config.yaml
num_hidden_layers: 14
hidden_size: 128
norm_eps: 1e-06
positions: "rope"
attn_scale: 0.0875
tie_word_embeddings: false
parallel_block: false
extras: ["local attention windows", "a norm inside the MLP", "value embeddings", "short convolutions", "an embedding shortcut", "skips across layers", "capped logits"]
init_std_qkv: 0.0406
optimizer: "ademamix"
beta1: 0.9
max_steps: 11310
Each number is 500 + 50 x the weight over its row's rms, rounded and kept within 0 to 999. Layers, rows and columns count from 0. Numbers have three digits each. The size before them is the row's rms in percent of the matrix's.

# down: layer 5 MLP down (transposed), 512x128, rms 0.135, rows 336-435, columns 0-63
# up: layer 5 MLP up, 512x128, rms 0.134, rows 337-436, columns 0-63
down336 096:554524529510548448417527503531571565456542457464431448532466510499438602476563605550534606486445415518465458531441453554508544541570531492499559458559461588476500510431507412503521498544390507
up337 094:542497514454539514471404624455408380529508474525388525535548523501491454526534563476490532527442512480472471492501423452508436389543452447488420538474506513477470553571446493509523524593430481
down337 095:545571418451537532480516530461488497500531463493487485490423546474426549514570504417506560396477529511482510366478451558470484506471499483547542541556458520472626676571452554540603499553523509
up338 097:585431465475482517493513498486524577429554549536458497494431490441528570454542418512523572413543496492526562460477493454531512518487497496517533498553580490501530538478540517471539546484560506
down338 095:412508508424479497638546584555534508486453613436523403441467587507519406499438488520514526527483439481498422452427499485505487463403508507484540582436505480450486433528549550492426461558539540
up339 099:619563575489482519471500464537492494547462401491520475496489513506606543454476454411506546502536432452443486440514409497498530565512523387514516490463502549496458471443509480442464459523521469
down339 101:505435535510562551437462471462414393527521390472465443491445437628476513394446466510526514491451424491482555473429450518537502500515517479429510577385495506402497498509450486563508516549577540
up340 096:575373476458585537471465450548549532539504524463491482551413547493485583442547400508436586462480528523490525439517449379436581548495522528466537511500546504478470512499522482487485559578559405
down340 100:466493551577514572535465470492553507524403434380513515474491465437508525533500496510541566536447517408613441464540567526492487410503488509526544518506510432546470436424573568513535470452505476
up341 101:516466482510579499465445487491449528510463490480561508548460558529577498457434404511483450511517392454555466454491472435461471501615549540419456554401522432496507620512554495484361534493483510
down341 098:418540592542476540522459492491532461511518393459532539517531511470449495555495462532391460536491442496498508426482487580501465426448456517608499482587491480524441520461535487458545592491415501
up342 104:539555440484616468503486647579471459470628443540417417477483508454509500524480449478496465622495462497550485523570424377528562420431505408560446417444511529543575516534471510522421485526439506
down342 090:500445497425505515426508563466483490534480511478558470430626603527508540466538488542463507502549415529497511526501449443445459494469563539515467603459493436491508536439478537454494492522454487
up343 093:501452424507567578529477551592479506506477406501526528587477561510440505515459475586486558452616489510526474464488495432481516488477509627572593593442536396504494482494504476484468505450414503
down343 096:469434552470446502516461536531518529527594501421434440485426562538544493553510454482561477509381436495439507404509500524562494442425451580536468449482474523450459534489539543483406548528430457
up344 093:566449533482518476325502515537388521529546493484509597464494590534516482473500493474487570535567429508463513581566563561487494476512585467425435507482486599452502609492500561504452458511460454
down344 098:486494472467512511516561446511577508526585447404533509542480477437461493552511517472470396503485498577593546484601576461543510461548550555560467477487515623503514437481519596519518472525484534
up345 101:556492547480425627513473493472390539435443543516501491481527541503509431410438470571543546502529482459525574488491532456563596447482501511506462452482583327507491422595480516507511480432418491
down345 104:606529544440410560503543455616461560518612496470452469471409457506468544579490485541484443559507502482410520448477432549514435570497517509511421527507405543491427510436453592557459489529566467
up346 097:517542425518604475451483531505557466552486422444525489496465508523503476551511553460607541536616454474506545413486437470492596544400580583554547537451532559478484441523598505531483481490526461
down346 095:585603476506523499494473513432557530549461515562491469530506478508490528566529435522552492533531561463493551497468532393500473470535493588522525503571536483490506483554629412404528453519580499
up347 094:585582480519539548489486550504458569556490470569517628599519479410548444436534562554449524471597477381525535448461453587484477519526571553555502453457571483525477410476549522418507497493473498
down347 094:467503455471483504511389539534547466523531542498545556524556394505505528504440515504477368518467582505467543461510511485455456531426513548497443517496522490468567522600489500495492521485476532
up348 097:494502506570498490550570420435544504632485546480504524512428568505545588399438445470574535515495537373559465490482485403538434547513517536465492419444494489534558424495517633455498551503510495
down348 094:532458458574440544518489438519509495492521389635463501535585463593472510538506541544482574573472490565472506503520371484493520534493478506553501431441425434455483531457464405473571532490485579
up349 102:484559537528521557500503522458510467477460406594446526487518515408552618473544488544536477495496557464544575489574508539558535624476465478540415505357500376563556446515420602478500603485560506
down349 102:494412555585482468564441500532485449456497448491491538474581521473510553519436463598531499484478615558435472503529524575506482452533491501566516615526488486461568504535502476495456423591505450
up350 097:506417339500600463555480491498484468482498482479454604504475480475599600490490524493487555499517492475551519464483484462451480482397529446590610508547554425510614442527477580488470494540515438
down350 099:592473479519473412485457460522550480492458486519478497481501536535461545462492384473489507516487425536491443469557480505422491500368595527468465540468485499489480499437577467526527432555419564
up351 092:521533533505543531522509500431451391473452403562481533534500602511556533486478419505441462508538432465559486509458567416483510456454628526482447448527545524585547519467641468501535485495444464
down351 093:458550605515525474445503534533530538495487513426543531555519475433512462573549509490409457606454534542469543515552488528431555517623503502491544584492410569599499516505516636523472533499560502
up352 097:497523464528562408495417510443417476479588528546387486494598481469490478503502504460453525483484487422525505526566485480474488494429562516507481467490559518488528534491463531477498546530406522
down352 095:423541604459543362513511500475472605445424616558499488495545539520449524525552505467501548509516473541526480448637538513551542562533551477466612531564495584507528491541464532361529504473515462
up353 172:512504572709475563376570459493394569525540543510457487432486506505499548587553514489445470572454470488492518485543514487470490500539541546544443542466485565519480507540498509572436435576409468
down353 056:380528589594456271495548357465470512519490500517459457465447487539488518520551450514510446500540490507500510508568476523476538499487572538551539478500527602553510520481534452495502435612481547
up354 104:608550528539567519502531535537502456565500451493501543515440541545568517564552460470571481566570522529478536465571467479483458496567529508467389476432522546374492487505515532479450533478457435
down354 102:513580639508490395445501415630491517431494495491529525449433447559614400505452430494583557570562453568503432453542457457474533429493529544482453456524521525425519457509482486541484494505494452
up355 103:569481535589442470543527413512393461521551490463555472514476594537511500501515565459521525423495382402483551457459467473516554587517497453417531487486537439438518568481495488422441530416560501
down355 117:492531561511483564506507393487495500678503402551482483446569469504470449567452445515389509436508529520546578595515457488527459487496475577502473436492480506458514491457561482544597478503545495
up356 104:496509506510577504542494557515456473475561513436428443515423506478464479544462466493471458533561486392553452423509495431476488446429534569472524516461539427485457531535514500470460417449534455
down356 105:340604518432519513495563504380576512516575430406455472540366501384560472489512417521507450550373474482471461511522613484528381557455503499453446538504484376488516496553526581505424478465548451
up357 099:549503488532553508492387629489514439460482480515480363501528531441475555478554528510383505517542406475518438513532556435481498569488484477525436492455552452455522518553497522435473405421419462
down357 106:508433520492569495534487554514497496531490596556514447474509472453453481523458534580479486457462537533502452491478534432474528537560562557409471516439562588510590486471441519482492589459480594
up358 103:564497422496573463488514530483486560508434408473407533412509512438604507512465526512483495514564485465490503559466545524453588605444574547538483437466503501446560468596524538478473494508515521
down358 095:446494560502509459509442507505509459504495525439577519509506420414516487557444481462509563519501508531426472572512479588498544533610480546459456539555552585584480489569523478545553559578562476
up359 094:518615526456533513541431425577527425605454500485596533476388519452562469441508549491526434519597503428467542486500493475439459459527436461529454424507568539510529418632478499488504523444435453
down359 108:540535533482519597398478499513530605484541442413535621482476531611574497471404511441478524568490523514595531471438465536461461472486530547467538521506478505469442476487450557460542503486534424
up360 100:568491510551441507459451546605529497566478521458509453584471533494519419526536551458385537481418466509540490573505473447460545567500552531460528524466531557527584506607576544559479564593411495
down360 107:451508442397516559431518415500474504406486510436483487503578525502469505430504529538462566491481495363465379409477468440561529446538513530491583457499455514484484459405527438470564477453508475
up361 093:555378492514436516486526527546437488536477530487485562413527515465479427485546555480463525437546526460517412403438508548470562532445512496524529532430560443512547513561487568545532523533460445
down361 093:421493514514499378478459450493431535476498489527508564517476472497578509530574481529529498440497517498460486507485532418553513468463566545435511530515440491514485504454501542581449521436362449
up362 093:534431591499499498536471494538413482532510463501495435503496583461490508503460439486372483601442531493524534455444409456554562492501608456459500388458516464425500517509559536533506643540436447
down362 097:530461455473514521515394514588580402485475470502504523502414544388411546500370419485445438490515573478528448488431517469470499543488598550472583419559513480483503533523521483478475448448446464
up363 097:508568548634591518488550446484500401488471460554430516471507545509497552418448499518509409547520522425547546469454451509479547576443503530437512577547511349533520555521536493544469552592504424
down363 096:545496543490518434442484507457485487349506499461545547393562539464537537480493440508494491569575386483453517547581480515587373496407557502474539456466514472496457486428494409446390495516443500
up364 108:526527512586496520463502417444449525441426567480463457574496467473496506562427487470421450486502519501517511443531336457488498508559564551579522441479561449513451564508540513476551611545536529
down364 095:436495498557548444569449474490618518535417562565507457481490499470430421495430499493561460578504505588557508487600551496492455517555549444568482520555504513547492476503520472494468471567438499
up365 093:498520469497592516526468483632526562538480557532595447453519503532546610499507583482496552576501412525447565529522451482492483533517526405457417490503526451430552478567572553503515567515545480
down365 093:408568492478460522480553560468497541542548449539595504511533487567514455483466428481446461508504544466551515432583616627545524489509524514436543412474540559461473490556493409560496497576588509
up366 105:528523499544517601551571517580445481546586450398554475503441461461465517462554472386458490498484478525560559543502451487426508535428500567491462441466582577521546508538534501467524526540480497
down366 104:543547533505547468450490534550492485452524360515493534522563418491513466518551525575504572407422534485507415531519384499471489458508549458439558492521523517517529484462424450454533474545425548
up367 095:510493530495581544484541492505496435499526477466476425584543573492491589437396511478390556442521407464570423481421483485509522418433563501544535426500516417530527501601570457494419444530488436
down367 100:430507512469553581532527509460505603517493544487469508494532531536525416413485527480565480523516453489480503438467514492507427432460511530517487478608469436498570560494527552490503528407480542
up368 101:606487463454505474563481475574429506529468561515444583533403503549472507513461601474450544522528464486455485457507441486528435490522566480535432406479511497475539519531499428399449460556531505
down368 103:695471490540505455501476457504549536530502474436563542502443476483460560404565473348551570522505541553504484480456503457574463526460492522472524490470535552507551488522506547490511493478462561
up369 101:523478558461560532549546495429562502510548426428567510536447523514571524491438560509385540461587411476542525499586496422454470607470460472544508467462501489409557613453551496459428494497466511
down369 099:481488614457524531501474594569481506486486517521454435463417511526517498547567497536509553477481486525500509478512534608596517496495502613469564527546425544550504577539402431485424484472446468
up370 095:497488460484404425469542523545477390383473493484531466504524519405454504544526449461457433592512463452502475520481432469497482454515474474419457533412620482518571523477441577448453588495474453
down370 106:456485544548508481500527465474571537559533401531532572505459496547453477501557506543482562538555487568427431513465545427593528496493490517521488487551547487539533500497512506493455516535481597
up371 097:509451464474503474482544519444528543541433580437523534518494593514481575463451492507471518619544481335506441552523447507441437464492519528521519508451532499506454490495413511498541609554543504
down371 101:427572568452508463523504484488470462474427527439461516520500429406503589504497458450481574512415507505419369555515445495511502582515521439510539494501441520449532469466586427547648452506529451
up372 113:570512591531512486498537554610453527483499499439526459473503525558508542557486493535544495478475487510498483524509485434411520536526494539545459556393535539397512568593556435499554581552448503
down372 100:526524541445482396402497563433504449549509563453520549461449526488500532443514407497488548455531412493430472468550573556499446488424451515533412521523470475471562553468513408569509470435524476
up373 105:555466459547507552453421515526460422411484486570486511518446517374554506545465454456524508473535507456528473482444536502490457502475470547476355559562534389524550505515514586497442520535536449
down373 102:467497430526462548520588494456483557562635504511548461535488586447474574617448558504448532467469477563517544577504483443478430445573553494542565422517436492486526534428455461542470411619506461
up374 101:502517418500464480423514519539517499483611514491430450513411501460452495553416572476422621428571566519536639533455458412468473503497549494433500530431477485465488532458446530542460552460502522
down374 088:560510558518499472482550463397490492587466434553544484497501469529424586461486542474420453439396497541455417449541498541555507479618581610498559522506593626467423550528563469617477489474510499
up375 094:485583500509574562496495479462536489537520479497474579549439492564525583505475534426379526513468584454528483520626415448500483492462484499587531465493557412532529508553490560464517466442555505
down375 098:567506432447546611464488518575486459550518548452486475494460490491464507487461447515430473435364502566490466548480552473516474435537517426552507471516384525439487487464571565490495505382406536
up376 091:512454511518563490525543456506443526471491451555494497585472609541522528537447532500408489495429399480509479528507528353484481517500440476501533449500501369435607410583465540527475446496475414
down376 100:493487407485491545619586488493481524558617575502434417545446550465500572560473575542477514516512486500486542539486474449479419411473452510478414511429544526432524542550503601492561421529601416
up377 098:500499522559408594411529527520512523414573508481454511652568549523425489490505538448437503565525488531476534480525463459431540513503532483447464576424570594449519487561503547471556654489493473
down377 111:496445575567526569516503464538434503604392515544485483533498440531476566396573506509449502462524510497505423520442405450488508447450473536541478548456494572532497472468485475523561495437505540
up378 102:524405490460563592590468519437439452553534462499487580475459536515525525559437468439502455475529557431486630496439390436530519497529502538437469523502509492435468461501608455421480499462534447
down378 094:445452489564512507495513497545407490567449538517441420551529441511535529512538550413563565451425536500564528502423437457455410424419607475504444441578533518479440469370487467447503523460498454
up379 102:515438395511484523548510524566513560580463460508519659538460583541548512555467434472493537558511532482530436527515443422444529472495519536488479483497526452512513455513533619479521619494479469
down379 097:560495467448540472547516556548410592513516543428474503522461445479458613488473382557489538556560458504421554516481501534525533450515463577434547434489554568465474495435511515450523491429496477
up380 097:537482468554417533507527498492522523474459528470534478645446535532536493503549494500445583501586488448609505460484476536489523513500509498587595452484590528456524502517483430452473581507489459
down380 099:504593545535472535577532483490477538523428600521594556411472494371460485494482488541363559548501492531491430470463475435518515532566401479498536452491533517551517518516525474456474489546510538
up381 100:536443588445490471552493480555462603576564531481519454569546534523527463477509603481425478486482501467422625528542406495463612548497509478519491478500540477442560537510421536415532576493466500
down381 109:545447463568549500521526561509508459488497476547571567589511484497502492469433482472523535434517560531631365480484609487559596490472471490575526401529493518495421464487520469484455538544550481
up382 097:492517498505484463562465559477501478545459440469478477535573534529524401562453526447556578558452400534487470540529462451511537421465583485474407525531504524435519514521508507451466531473470478
down382 093:430462547514513463517444492444445552430467488438521516478539565614533453507432593445499533504394506520375495462520437543428518614504442497502517569508481484463470455472475490530588494481491515
up383 102:573525494493500424523434486558527415591584488571505400504552555503577537444455518541481602470535404499450488466496528517493514598472484420466379494483549471466515448513643532493429478566576487
down383 096:554578501518529536584461634469494470399493559491577548532506463538523394474496487525450437554502540520534516562458609557505394482516520426582536497484542543545453471444486501431546526443451491
up384 098:473436530452482562559426523486545493534487546518361507444453504471503493464510509457443558535418510510472478417542479508557389461489493426550424513426543517410481478500466541578585579547411503
down384 097:599466508497488387467423562551466480440462469507562509546490534438552497573495511489583492466534448525494562456477592607473488545562533468478546467577581502543483523525464544442455525408476569
up385 100:571442470465440576477448590529529464601479490572434501478519565422462472514456490370552400487438449488490521541482502555445527543494476504502407507499512481417550541428515518516443383533413465
down385 099:471434503467505437563484458414466485532506503488449462556505571561428493491471516544426420461561505557500474541498503487612619550563450539399464511486482487449440593525501517539467543479561490
up386 096:496528538481526478498521618551512491531548482566532484545498624424539523483517453499526512473570409499514525605517471475482464466440546404539502460468508504483542550534457547464519506563560491
down386 096:488496349450520362547459567510503509561543449480540421450445559389507490565546482472538446483488542505545487492486523455410515546477483643484565595486452509510457516520465508393487507496507496
up387 105:611486563563534481497490429458420478552469461406385572511567556468559509464474558463504532434401447499515491490503454493547565448458519561408501446409507464492443542506472570489510548505553481
down387 101:557514543490462457547525496472463515408488433631492503468638611484504476550452420663435498514451537502575480441527467442548592513507503443493570534467518451614539463433526439484511432517472492
up388 099:523488432501364506469532490497397517492619477493449523491526515521483596535409575432469551477579484388518485538491506509514515475570471420486433450454535505473438503583439479480483483694488435
down388 103:582495493466473515497505490613558465471402561596459447562457508543492440530596608485551503362478511445498535526423491472447468516457506507527454443512507528536506575566478484519587580588497504
up389 096:513472542490470482418456580591477570446475467536503482542593467490552464462506598441438467440481451432582462557542526494426550518437538594535424401420476525497488532504508467476474531445400485
down389 096:435527479494533457523559471471552506508557585496604501411430467565595455516450491420513426561506534434429419501536593486515492453520449563556462593543412567541495525480421456432433465501574547
up390 105:541466506468557496542436485519496543468499440473499470475432530386489470508530435513539444594486536470480464412473464405453454458496490581532532510552552505585540520591498556509501549544449510
down390 104:451486456503419514442541598549492412481509528442509478558597465526541590512488446425511424446547583432478509522541521511479443576457539551475542427469566508607490567562499533520616535555548467
up391 107:524527528568595515511454566516543437478538497587542511532467542534511430460539427484515527495510494481469547410439411429471466528482516529589468509500486458487467481502522515556448500568531434
down391 092:582544477519551350500488562531529550521501490566429526435572447538447465522452519511494486507466469488422533492430555516551450544549626498517541541594455490467508522481520585541516499438539519
up392 100:533509512489479488466498531474439470489555528468508493566434495486525485457487497435480528542497452497498426507484440446442532452466470511543506390528508548509498544499423539428600439591516474
down392 109:598519495460390425470453428472530544479491476400472519500497520580449487525481576463494412590502484478537583535547444510388475478576498570541537472424546425491485406476439463469507512516548598
up393 109:571544457482584488423511491571495433460517553464564522553392570425599446508554470510468576435547493489552531484469473529420521507481602510473497499513484520461531442468515439553423580523441405
down393 107:432536504444420504572455612539404520440600556578494482514449553501442463545435522558562469537507542411441567497473491462492488461490492481506462552496461450404521519605429667465546438521577375
up394 104:495522453529529556517478504650516456472462474504486493502492495529553564441434487477486584575482561464447497458579418491402515491424526517526468567434511468447414478498528470380489518482463470
down394 102:514547491571516551488476456503534401578467515541533507473481579529477528446412542605446484538523512532541439491560422560464519551572509535599497407493429620428467500462468419467563358563517543
up395 100:564514562493447525567463484526363469582518501456428501518493473514537571507460499485446523402469433484482558417445434543408550590443512477528610553471536539464489495521417450437621474570468461
down395 097:491470340577438540537535471482432524414536482466514480478487424555549470444467575452508591525521496508531388535507467407521498403506512509471468428482543428545515479554472555409567551506515544
up396 091:508485460562476534545413499507545444548552397442505543551478494483528430433546483470505494463455553506578490498563499480455480525486530462488490426509532552515416446512481512393478557512507479
down396 095:480570617528463556531486421502472591508569500502496548508427441443587440509512457511460461534581487533527535472598617523520496531470539575450498550377466525386470561565526526530472495472471461
up397 095:534492554451544440500471550523387484501425457551483418493468559469480512498517471482604528513593533508496442468463466566491540417470566615600499536498562568532461533484528428495535521456450458
down397 098:438517391461533487503502507459449504516518541471456494513555588545521479429468547518462527554430487513502521570496459423418531512553451505535516552434508501427542515537496598594465588587577505
up398 102:570476503516488443490505536487516470508456451496451410492485512594514536467495556466398519461557461508490568565585401388467540609466594538590438590524490466464543483533478528476479519520527485
down398 108:509545587474511591534459531464478518613517514512551525498449455483507541462564500464483514500522468539446443542473452499491549561460545531507556483485574499453475568393456431523544520444469521
up399 097:612457559521418529411482427493407488492511519573513480507500500382591552506453424522440548479478588477506460568457457495414610455458463512522492543449491439464416514511443431523516508479502525
down399 100:441449446453487571467439468446518586499498479444467617502444562491546548479490386545545458517524519478463523464517497507514495614478444419506444498508498473466445439626488481334505543542419523
up400 100:521524467534441520460441543523503395514433399546472453571535467426462569494437424543486561388503512432494453488517454484427541518485517544529441472446528535512462419512525471494518480462499500
down400 111:479452437527507564518499460495484467490486562497433391625504642525555538515487441499491551538502487595517570538562536528530400462455410499497549518536504513500531523655554502544533518494519443
up401 109:560572519527460483471390597510479451530408453533497547563538566462494523475490516502452453474465479418492557542543462561460511503419588523444535550502491566421471442519529476475467445535487437
down401 108:554490456451519507465456545533509511540454413480593445415572436486524462440519497479539591458461493544484532491455406471550394515470415433529441479489534499548504441450566541528543558440462586
up402 102:525398446522504468554414501562569503521541449494528474554499541548515594458465460454498473413553466491539470395516444441496548545516584477549413566510521471605507541483530537457456586584456505
down402 107:524557558511450503496487518329495449494525456540465529439513487474513508438471435428466491365600599582502442519453409555547491505532498526507513549495466536470536588538503543494488537442484374
up403 103:516498490523440495499590526512453436516565601526498586486521520386611505475516455467474516473569491442600634495504507503493516545429482462461444377522462505490509579403434503434570474529460450
down403 100:500497489420540511374526576558565504485507399467513568506525483468468548504556479498524549478516487536362414540408544496521563523571481550470457490524439509436513394471515529561663449479502417
up404 096:515516459518426460466533505501513553553521467493557455478515621521543471415397476485456508515494542419492454457518528466563549491490577587426560457457571540501512514466464526507543562541521480
down404 102:472586443467542449597529505507533468569579659545428468432518394456479509571478462517426406592457505585587551414481566552427529484529498452468452541449503478555518496476535451503467516361488536
up405 104:555536495652503599443538446530447528464484553580369465524441534524502554566523514425469470547480547471513406490494479427448607505482549412491522448444477553485544427570476510504450539525541484
down405 093:363540456418533513541422577565510542409498560518562477420535489531538387432517472497562473537531557532551508555400580470526469586443515549441572543504461490510539487622502550470506528398430500
up406 105:512509497517487540586389526590407467491520494512443527469499508510474548482421550458484525524485516501542506542456487501367449524481579559542506562515471503487497486539519576517514487527557449
down406 109:586443536573524469490509537550402541616466548520553477489442510514524465593472584466468506449480471442549485546475466508531507529559524554466530344458434498453494488470481513595524478486551418
up407 091:553442444490439496435492614520465561514461515513476455470509544484516488425547485443491475544548413499576471526483577500522576492514472560495501506454497437520531500496526596438536488515433484
down407 098:523434550481498443419475506522523565565500481482514516490480472509500526484562461461443489383548496493527439557517620504527509559570509614427486427444544497516518495492410544658512467466488553
up408 103:535502489475534452490467660530521486506608470557457514456466597461453487487514525429507437549497511497495435452485395489446489528498468573514553472492522560448498475458539438508502541422533407
down408 105:544588488484469454512506489462504521455341574463535551460523480462506461511546575554556549583470526478496408459486453484515540511502379425527476517464427433528575506437430536455646471536518579
up409 101:526527482539551526552448503461524528475619436481465478468474497453544513380453580492423580535455521492431542488482469484474511558493502568471577584513525463500550540556417439472453593522543484
down409 092:493457545585504400627562426560494486448461424564536460445587512504393536572524522561461605555519465545517520534454493419501522469478425464545501449546523547465460484415510580434526522453552487
up410 091:616477589455513478468498494503484563570486453466505494651521499464479488446414495513421513496491454509508520494560481486527512466494602510528532506444468572437491422492593518431460497454636472
down410 100:560448531561459522525518434531491493472484515401490596507479495523406532509476518439478512555453517465569430485504517470486616518484465465472570518582511442477493500442530417520462423528480456
up411 109:525467544515593547543426489535526488499505507408507548483545534404564457456494502552497425559481574474525392368469468552489483539494458587525333511499535503513480518493455542424498459584461463
down411 105:509445508572451436484455556483534427540546492523417526401505463546476546546458549504423567534473481565479467454506409511561503472483491461454405591574520526539513494511526509579559509482484570
up412 100:474421471506556517495460571530484450472496476493479492545493534480554579413517559518517490513461551535510541485442554485494573588507603547409500558522532455574510516575491455529528532447450479
down412 102:543472502489485486506434433444518560513538473495505565436491584599420492531550555491540549515531584569450425466438481537524593450512472473358421542416563461515484514399439555546478514466488496
up413 095:616543545448454496539505436478530594652449534545437542471529566441503526390421478558444436460450483507607440470529378454472493514523527549459485492456495526486522587587535524545496490453469397
down413 099:492505475449569423515483540491520473459421414503465581508533519510472449472466466537382559554578536492497432540416476566535477477495474498576429524527484466514534467525416597528440539514491526
up414 095:526501473540500448524524494427588469491533436445522498512471485472564549536481590517527510518502516443533551447473493467551532529499469597488489534480540484421494535544503474425529518557570498
down414 104:578510561546483406474534533531357506477530433474530576507455555435517486475489553452521577575459537484503451501426459482476543491528456518476600562386435536472456423517465517470602390434555468
up415 100:549590556510470523456524490539575466508400512531589466502455561416574503485530598544465510581510433489497543503486373438486538521468487478464504421522559531474652510569509528464467484474461508
down415 099:447429424419431484548574468446485447483431433511495448545523524515513505522501570461578455456414532430509387478451549471440483536452402488493436619532511528611585434384514503512540483467450562
up416 097:513517553485515576574458473482520476552486549517509462513513508467539621525423533496437565503456510502506445486517440532493546548516540384442513525493532512516543419581525448496358505467552397
down416 100:410545443446408625534551431476451520449538467431521516443528483495564475472496549673522578589450495487538489592453496435437505494485487549535484520411502417423486441546528465510505470456523511
up417 101:488506487552600463545492429511472447511536548437516474464436493537505555461459595455527525455512486404533474486536501435545426522550661576516484484491538572480562569421565543538532573514530467
down417 099:491439516476505427487496513516526421478524611526543454517487538516493483504407474498547420508451442447534489506521525449564540504519486491500524456484508547454440507480529549526579595485469511
up418 102:531488463577487542533516586478536468500440482425430560495545508460537495456420578505466513512555478543576514501464501476498497499419537471461445472447434432436508519471494584431487453459461475
down418 094:427468453432494424408457482506481549560453438490570534531447536483598494537494571483542546523486443442551527544438581598568488477628553434595528532493493432415537446528538516432575552439491427
up419 097:495497561491480520483524526477482511487445557427490539608437624474476541488528374543423467440490453502458606514461503416487476542463500504504506458470597486442501537483462563483502570490567442
down419 101:486474554490545483560553493551512498460414524461523533503551477422427545502526434564459493463452547459557498467387451471505466524483533503540538553528488522470546531527460396466516565457464463
up420 098:479566489501532547595532437546501448574517505558463441515403518555492522390405459492475516595574585472524495429513525416491471570459483471512387438513598427462514582493451501480429449497506480
down420 096:450627376444614484495487557399580417469567471467436455480538544529404502546477468472481415442475495459506608486461540518466432545489556437512493614474486453487378492523497614416435527517526512
up421 102:500577606503458500537447474527590558475454493541451482579467502504528529473460481513441549529495533498543523556609443484403469581382515532527453465524585528467475504482615445479466581524466477
down421 103:499518531439517502522414473562577477585546455511475494464586492502514561534534519562462510535590525546471530487405587452507519561468577523534497417525493472557508572530467539586544511518530618
up422 099:513578396509529508399553540531513439502480497590491457486489589432434618508406511480548495511473551512513552527525460491476549499396512446577527498452558453562577435475492471500497498476574437
down422 102:445525495522490431518444508506480629595626548515560503479489459450466484471538491477513432474507481483538490529454454525588578532503446562532455451395511512392360508462447491586478411516487513
up423 101:493513502552514495494485558483461420397387452544441561568582558494526542463448516551514545471552524500470547569557500504449509531574607565540506513540532535492506618555483568510457480487498497
down423 100:480463504539532541560479525493490489509545572467446545546521413454461517471536593505526628420573500474504389505346557419556501494518434558487443494475491525353529460546483605613581535399475571
up424 093:477552419508625566503478519484478459565544447489474503480490505461464537538455521404505560542471453465596425525497480444528469556466489527498507398476515423483448567529405511466477502502469440
down424 099:576575439522555569414567518525436525503462509472560679494586550469487457458535482545410475527461461577476500550469484501513516481472363429474559472504564473541497394523537508506538463553570522
up425 099:511552479552599477488465480493506501535497465544553530556487584444550611456415516486488486544503508524478510500392353450450536459514453445459448481512483514441467383464523536463504519437491456
down425 096:524441522419464525462505531524520461463500542492500493530501465514479456497434584589482421573508472547386439526489550509511439507569546545449455508484513478555503550536463563544278451459456412
up426 096:516558567546388509521498461588516484444498537470370522588448475546523526496451425511468542445516436453507529457374470452524436559479599471568501470467479411502553553461518516497509599437478556
down426 088:499460483490515482525460496508516446497542426561546482501512510423506543592534564491489470426568599550511516480546447548526595477514395464506523373473512539438490528504522479506546518606535402
up427 108:599495535543572493524492454520544517579527468531550480515607481401575585545479574550518473522502430529585460524450457449515473597493432536479414440472518501486459554493543453463459546566438406
down427 103:446471434489528426517559486485542466505546510491457518461501418433579578532500497411607491424553460468453498504436518475448516412608465465515479434517559499460566457496506493510518411494549579
up428 106:537549510507464522485416538478484484461458450509466500527547512443547570403482508451481545454514512430507484562502462459532502501425474448473482530498580439527536436563586434521530493422489532
down428 111:490486533510591589426478460472538384444471500464521538501534477415476544505483632484513467522587459379431545491475499497442588409503517432517523555501516514448470477528524471482570473451586521
up429 209:480472561609478521383510522531432568469561544496419436450543506499493498560541571463413446525458431506489484480482498496457534461497474551502398547455471545424485491546547509553476454534452483
down429 028:416560579514464374583537471570475447456523524469440537517481546389519454500551524452509476513481490543482450473471445529490577505418474552561562442484569541527488463502553455479497511517461503
up430 087:521506550536503481549485487477449535426629378538502432467496491507460519473469401509420481612453476501502555531615527432472536461476521445562562525417567529494422609549475508473479573575529447
down430 097:495486491512492490427547493374524557498440493510537547538513455553544401505553418580519425538565443479522562545538470607490539569436509538467513445514436526608505398521503493461529553513424535
up431 095:499489423494515478450553397487500490558508440380482472541511509400536601439544518453518448514489461522656505453570493450543634539470464553448514491527538461478521477498507495541567492497424414
down431 091:442586441517512448431496543432430535521406481543577472512576508493478546466531637445487507491465489487462444497407505479489464491450488549473473414499428422441446468517579418499508541593552519
up432 146:517565482603410713400517510481450531489551559565446428501482513502550446519547484547460459530525542430508554484466536491528483528455524526486490536506449456522502422536606606500420543477420463
down432 077:425553585493460468457471439481511561503465497538491450484513476521475600506606518415568545479531515480509560584480519516469539444504512552551662451541502604520495513570481456496524410384529491
up433 099:598512577451484502521486529516557545449500617549369419537562524506533490501467547445523545533473510427468432557580523454458476541502524454535416426543567451475543413554500557434508515546467457
down433 103:555422444534572508492460458459480430558587520485545472521485495478490408497472559583461473580450538541491505456539488565423486428470528555437502557524510538514471528475502586456465489534464493
up434 092:493394497472512388556446576477553531513532496529484373562523543439537496559545484445588472560537574462524462435475474458535511520495465458668475559477525425457494472487475512619515498397517495
down434 085:461521576396430451418487586486491487519495436544515487571392400394497468536557539537434506433511458617530546565481522623569494457490444453486448495535476484489448451477526582539533545455530512
up435 097:501431513489644522502358522483470542545499481512502595454540582522548487523472520489475439467536427550556614400522455460463490499525451462433475448529574482428486461547492506460511498467406446
down435 106:532474586461406502410550407471560478564569463531590498581470478562508516522628493598595497466507590492431488481549532544451504499470507363497514457562543571556568487393481517585561484530551434
up436 089:483485533500456438439468541549551452402525449498461561567506513527524489429426548487415386533496502492522527507546547423475558420500532507384453501517595450501484446469431559526577585481509443